Each number is 500 + 40 x the weight over its row's rms, rounded and kept within 0 to 999. Layers, rows and columns count from 0. Numbers have three digits each. The size before them is the row's rms in percent of the matrix's.

# gate: layer 12 MLP gate, 1024x448, rms 0.0559, rows 381-411, columns 256-319
# up: layer 12 MLP up, 1024x448, rms 0.0622, rows 381-411, columns 256-319
# down: layer 12 MLP down (transposed), 1024x448, rms 0.0599, rows 381-411, columns 256-319
gate381 101:541455493510498504568467501496497494530527459441506496489470465580507555612549535533454470509495503557497548581459553461549571474541578624535562546484479470489545498447467507524489526514485474
up381 103:491500435546535456484401535492457486552542428521469538539445474430451528491436509562554479514544541572519479424509562457499508490497541530485496480549509463522498459512513509440431461533549447
down381 103:534502493495453506418567574493493496592512523528475415518472467533437539515502494598449449535518541545515461490476528462452505524481502503554489437477509524484542494473544472471475536461531496
gate382 104:514510460491470545555477523452451474501477580550553492440499493533532550546445448488527484507494538479474503604494519483491502500550548518500486529530525509478440510538498490518493539491475512
up382 104:559495515510493518507474479482468498522503495517505518483439551511473489520516462535536429589541551513584475467551530531497506496485522465503461507482564493468499461499450472541516495506440509
down382 106:513516580491429514552465460483537486507504499529522542471455493469446546503455417486475490506524497526471418452510505544594486522531535484581527497510491495417527431550486459536492490496490524
gate383 098:474381503418490461559440571534597501444450418523544518489550488532460561550505476544481539504551516438564502528493505514488473488463552576528442520480528525541533463459505464448505525548421479
up383 092:498568441511536511581566485486555504476507519513541546502499478488466537535570529544515598542556494439504500483557510458420581495546539487484533535486552521659537458484497558485496434538486418
down383 095:494477572520482428469483447493512513502536520547472455535546483443439492473512530476422488489536502510504540529508490459521435488535438506506441516500397434401394518535523486541466464510504529
gate384 101:496494565495492411568491534445485481419451479540524481559547451594503580441516522546527573509512483487542416486506475503397485461496531515517530525453522535526536510514497496470500505501477428
up384 098:511552469520509439584431477565537437440562545488480517555528548467437557503519474454485536422596563479481471528482475535493486479473404489441498483547485512479379446506471521486509476455519477
down384 101:457519511512527525611490559475518550491467467496524510502563512464470483543434538515440499507521489537573492442511546559468506521515519509489494530468445506514559484453505463472482577445541467
gate385 097:493553529454455470504576424467456494549529477457516491469480537455486516488512499545528519552482573446525464544514493451483494465533494516477523489485555480550516553476471509528505483526481511
up385 092:571490468536547493534561449515539476520436531470526468516554492494501545488517482444537542533488527445601444508561493526537528533471434460544435513530497480519456503526510500570529521508487425
down385 097:512439497485449464524507592446483547493548466496509521493447464529518522470505450477538445444423530525480573509580547485564463431480514468508478518499453468457544460560534464528558541561500535
gate386 096:473422493515483419548478519534545571513515402487545489493458494484530497549446486550460550556520505504482533520496534492473499590503535495501505520432508429502566509537497507522504546558522466
up386 105:512484468543526499485490517541564505565570486572412458443472505460548595496472414538518445569565484498508436496499599524441521490504513515483484588515496445568462533503472555560451536573539455
down386 101:488497543475497495475511523447604441516503499490483500536512486476459543562453493529593434510514513509525520470563548504464494534590495549481523551495501441463479523518473501514450497508531436
gate387 098:506511502487544417573508455501510584469492504531524554481508539504534532532469474518555519516431463440490454528483480555523483516497512531472515547473451453469483564480489552525514465545486443
up387 096:465449530446473471504482475501482499493495548502515470527506448554550583505547540530519503409569456553471530487480534512486468568481443516434451493473504512527481500490567507518506521541480496
down387 099:503492512483496491442461460429481517427450454499526466520480473497546481492503504573467490490502505466524547441467537516437485522503546479476494481528555433529473477559502534526511543441524514
gate388 094:480468512490476484531478446482533460529488486415499479488494466491499522512538542471507456527521535544483481500473418445474478504447480558539520531474486439465461491562528502423544502527452490
up388 088:450446530476466479537489498550513557473480368453467509487534502465526462440568483577389492519477505594510531505490466445497479443449493471539534447565479540537493555558483519499568511444494475
down388 091:596493558511457556514513520552502448498490558530477496490482547558480507480528465503522550506514496492461527474482564495592580577529517584479452500497518490497534547506497508469447489479403480
gate389 093:488512494490492482561481506523462396496420503443416461575516505477539502502515498563529532547517511503444516468531566569528468464575544510486526482498515499493511411543519448467534439445408553
up389 092:533496460492548498447514475470519476501480587512513468519503513580473502454418482553437523517463475458439451546537539486505475573552412487535522410488444491475530536466400473479493528491542461
down389 095:515462488582482424466541573490495429507473493432561512561560516482500468457558519536544501505518499534488543511530585508533485493520490448516417416457494471522481462479481416476546450450489536
gate390 100:488498419511480524499546546534526489499555536545433431498469502532446460461519515542500479512438600515508550514450479489470508377495537594472491484481490533470522467534515464508378439432484502
up390 106:470500419424480553451495497592567526512510463508430442559480562528447456531452466510459522517550546529547515428527510579465500471521558511570521532508455536458524529550578488461513432515497501
down390 105:456573473492470495438474455524512473574518482458497486534470444528493541533552510464569523461457480523506496447468589560502503465487507477462509455500449541546494445486478481547539487523541415
gate391 094:513509512489542487492382536508500493496529489522466412461486568518515571521396519535467511544477525482555508560513506473490553486514495469529492549487526445505496527498532489510499520525485483
up391 097:500465461506501563492469495533467523563508515528516514500457503558464518518577477538471427484502454498501566542467539485493505494542482542497466436531483578475511514492569456536541537501447546
down391 099:494441566489549462463509543594469486480493493501445390478494495550579439513515486374481578527493449528496533437482472514494488387495506561481537504488469464501422448519483468458512466506529560
gate392 100:499460460455450483530474435479480465508523489492560511497621504523475434506481432526489510552466496525490482468497568532516415506497469612492501508464442544507439521458461467603474509414557478
up392 096:487472468538533517471490413410519454454522495492546473464468471436496426553515518571501481571479551506461576491526527484538543470512489557463495571524508500460555524524578473503550546555502496
down392 099:511478496504508472570591536521482424519526463525460546494474519512450489630511578532526531481457479476558453485490446478503484499491546488459543481464466557533520471489508485498563520547551426
gate393 094:555506510514444445523530535510500506572516580520554485546497495455528483476461498485516436556451510511518440476586521473457515514483546537522465503527546470453530484402500512492467444490533526
up393 097:498498557483563438534469495457595478531484558515484600563514498521589525449542492476492615492508500485476512522456508506484503496488522475470467465488503578551474474511475488503449554485553581
down393 095:467481513521431426525487513421527505487487479499487434521460557483532508508493523511498553503515501511515557505499519514475534471489572517563499545423503519516467524515519545562523467494523474
gate394 098:475510510489443506521480498408408515459442523483479474497524480538507432535508557543442501505458536558492471552499542514562495561508475488531494452541476492507491461510493566556535591584415475
up394 095:479510498459529542485568523450481552500513497422470519550503534505556479590476535536455564542566609518576488470476488510462487469455556475554562467505466520537570421441473523467577515503485489
down394 099:424542437474479515429565516511469459585493562528522464507491470495479505452520497491573494439469499485507433495461506476485494493567520533518441537538432451501548492551460524517496493487501546
gate395 102:478436561452547551505549479485522496540487556537520492452494423454512434531427534602467470482473483438484584480524504513512488480518470446489432496562523513509419468560486444482434517550530408
up395 108:548493523510481594489555438464435488438504479475573501525575442466455538526536441455460496473487441490467465521434484536482482520479538530508584484484546460510574566518442477503555462465447532
down395 106:485480490472528537521467488475483453467493532466537515566553520508441561520507455521521528508508489482506497511532436474498544480542525508587492458491506444530524511509501482482536536437463558
gate396 097:475525512439565534580483468510460521580547478554455525513496452468556545492495489568546573518488497534481501527454522530442407495397451513509434513447488438582504433526523532495474511542477489
up396 099:495451501437490480475556428590532505531556448502529562482512471479509513490499474534469445530469461520476550507497622514524457487496493480526466523454482504544483482476463461384494478514437486
down396 100:496548578541543517497505463503449437494514486533476541499540513537511464535522460496471520444526499496578480428514520467502529551426500475549498528488483457519474450538543467470426524519493463
gate397 093:551485509489474543444469527531555502461467497541463419578529525478495482493536475553536549495525555519529525439494504517550465529535494465581483472498567459503427469532545456519499500496475452
up397 094:482377508493562473573558434443449446502462486495515554449400439484571472490537499531453466554451505529498589552468554489514520530509525497410551495447517476492499501496452540491536535448531524
down397 095:479409536498503557500524459564508520548491472457500493524512551490488486472538463532488528512459567513531535465451502509551529548497514514503563499580507435483510446543519489454496490533482489
gate398 096:491481441550548528474499475447550500539441497530529499504549473533527484513467525467513513429510493481419525494477466454566490511481486461504461531497536512430508486499436492539571528514516574
up398 091:445504504532464547549551474554538506536469459489514444458490528477448411488512447485494515528546545471542551529401524546524573426525500507469507518486504588498450494562489536497556484496508465
down398 095:525483511492477577504500489513497415493546510554435553479494494496470471409501536474496474442516487554473511480513503475461497512475534432471474530513498472528547525424501572469513486478580499
gate399 097:435555471525475496526402480502490486530443563476422489480442462545554527483556580519485540599475528459510551475498519512415492485563530458578551532518446520511535479522531526530491583606533488
up399 092:417497508528460490498458452446508514481459456471412511488488446492514459536481507511496497480439578514526491508507479482577488549509466469534476516532454529495514481489515515525484547519591566
down399 093:521443485517532572528578498507484519503564462583566505518533534447506513512517390525506459425503432533509566537490508533574448463481473559434414531504531529478392462517489478496570437441480476
gate400 099:473422474439552450521537457516468450522407528516498555520462559542486513493464481489439491502475492498483541579536511452478459436576476494548486568528506521447445477427462512514480519603476561
up400 094:483479453479508453517483509445494509481415522488449569550499483448606511500392520500495542532451525551501486465453469558462470466549493475554505464469460526455442518539487498430493529596550467
down400 096:456407514481456527504491514487554473516451400574495530478477491533537548409438491540489452601481488498502514482472427421526477477549469489503540525518447478504438507543524460504516492470499571
gate401 090:529485538466465523473496486534508528498524497504508464523478462513494477501526436476495491494485502471516524533456567485535517491582520526520464484388559566423483536487501518471553525463538513
up401 103:459505474532474444408487534447571481500473485484455518457569530466537481468473533510474546511453491525534450457565479484495454511452482442463541497529454402499501422549509533516416470543443528
down401 094:466514442465531545483494523554489530557528476506512525509573548530490504499434467559519532522514503481475548544510574533503493493556492493510539538509468529428494530558486529478509480513446532
gate402 104:515537461522483473546513486432522459475482519471518514487545467491498509505487469552522507471441467540523539528422495527514545448516537586571499567505503487479484516482435540488472580483466451
up402 097:451506468522464533517459483515473530523539475528523572554422510474497480581514541431477465505451469558559513584512591474558565550498543499488536558528513469604433518515523490495500531482473493
down402 103:476507489395447513453485484484466582482526497489478456464542521565465472465509481422458475570482506462504531452491495470557454533452486479545481493500497520481584558522490510527517520536500548
gate403 102:478504550497525500519481443534470607453533507544495481486420502615515485506491453460538507510523475445557483564452508515532423446538611481557533410505547499459482530517486531462489473470473500
up403 105:538442504577501409479546459525535491499565522532504508427457522460534450457549528419577421504448425541550546490481509562525509487432541445456530524529554546541433425491534515447433556484499463
down403 099:530470451558481565497532538439536422492486538415453483583536505496454520571525532538417471475401504499501553500524542433530502494440478504390422506506504498510552525510523531636491524555496482
gate404 105:544480555423385524506530483471428383445421511530460492496475474504510555478505455588498536523503515452483550529477554446526434494460521530538474589474509577515446526506453488445475514533437503
up404 103:537492463496550455465538498482520424530510544498567557493486516441527404503511472499542510523499461506458435512502520492509515453497415560527518515476561468520479497521483520544502554504426451
down404 104:524506546475551561472523514509493469478486540499457424462488487561511418470505518468531493475466467491492500539484480498509581482516525508571482577474540427456484462465509553476548504468575490
gate405 105:528549563471418549504493544509478476484476522503529493440489536516467467442467516492524422505497572508500520501503485471515456526431574509525448502524465532477504477438525524482553471501500503
up405 108:461441501535486543512510507521494535596498499520458504542462432502451554525538507503448523496492384464510520502420473470468516502506478467435538542534522466578497505463495461529497580486510494
down405 103:505513512478514442547524496504479512515490522483526461501501524421492440423488507484502516508513611454519478476486400503416488452502534507354428525504426506536497497469470559532505456493527528
gate406 106:576544493515454506556507415522403522530542524468444560441575465507486511500489465540532564486499508479477508560499566501488454524513484542472452529479521561505483530491536497506439588540533475
up406 104:512514554533543487525434416468531506525484521488409522492511469521533422450521444556506478440506468441452448482478525570488529499436469538449453495521488499470497461493562507505480474433586434
down406 104:477480553503481545503489508502464519496530547473522506478547453472457487511485503490513481547468431525561515548471523508489500547542506507560500477486403437490541460436564563545505439455488462
gate407 096:532600529486489501503558479552563504493480481530522470551498453496517534479453511537528526511468492468527524532554520509444458553491516558512447529439554432491437544513510581480478476464572544
up407 093:517544481503493560546523491523507474534496530542531560446480498557494519493505492419479506459573477450534539514474479580513438512407410471489475412554559503512416559546532493470492526483513541
down407 095:491488558459454509520465506494467501454464509473473513484480544497532491456493547491523466576505546595598501505499497513432544537427527478486528435554509531501539524464553531425565517457511483
gate408 089:502494532489575498492469472428506585469526555542540517557504448519499491549468523524520467464551552431457464509542471448550409527533476521562589568504481439485526545449518516539584526507548534
up408 086:452491503498507475527554488538491489550523517494522553512440518578511479484536505570514452472464489473462501454452502506450595465467532571488475506493485521501490506503473492484544530519438521
down408 090:445501458528527452514524539544558472538512474467483454499526482515471482572515453484529565517471500554481533526489556463547574415496533518473425524509453547527523472538507487440501498510500509
gate409 099:545507490464423514525550504466398523499493516454516496495489460574598449480497584426494487449532453548533515479511526484543537464506484528507529472468560477484475514455461511460445497560490461
up409 088:508471521551451519567454449475485538503541542525472508459499503525538528533532466550444571528532488526518517449465430457429504466506478494477505473541474473586485516467539472548539565531509522
down409 096:465574464586453495452542544467477411485435504542496456496501511480503476507494475528433471532474524474602497501455506529517488514563512486457577549483559444453536518516541566520435483474519512
gate410 108:549441501541466515456510495508576495490546526461537479481453463483533463554541534510475551500556491484525538517494509435533458481499498471469542541438541506430548448503523531454452553508557554
up410 106:437503494473455498531530481540450524388527479454493526502492543504508505505499563486516468547527430525428459439475518468473504476540508517469475505491547544475473473544552452592495456498489484
down410 107:462447488580495502501451541500513510510528417423482510580553510519431480498499484487453476518427467524502458499530479523502409480514568485477522479487446623479492535513438486532488523496492524
gate411 092:459455505515468504487461485543531462522516458492495508477624519526505545522450445504509540537512498505478480385514531509539524529433425503451487539478492410529490455530478539548478493444545522
up411 091:371520476465491466478505474468519503442561524518508482460499535481533473466491543513542443534548452459502428551503562506439520521481503433489481481525557549464479517479492463540484465599505506
down411 091:544526481450513566502401469556527440521507552523538522522537475547505487570534527603506550448506450453479509515538499476547498526512439502501521526492579530520476569552474481458491503491517432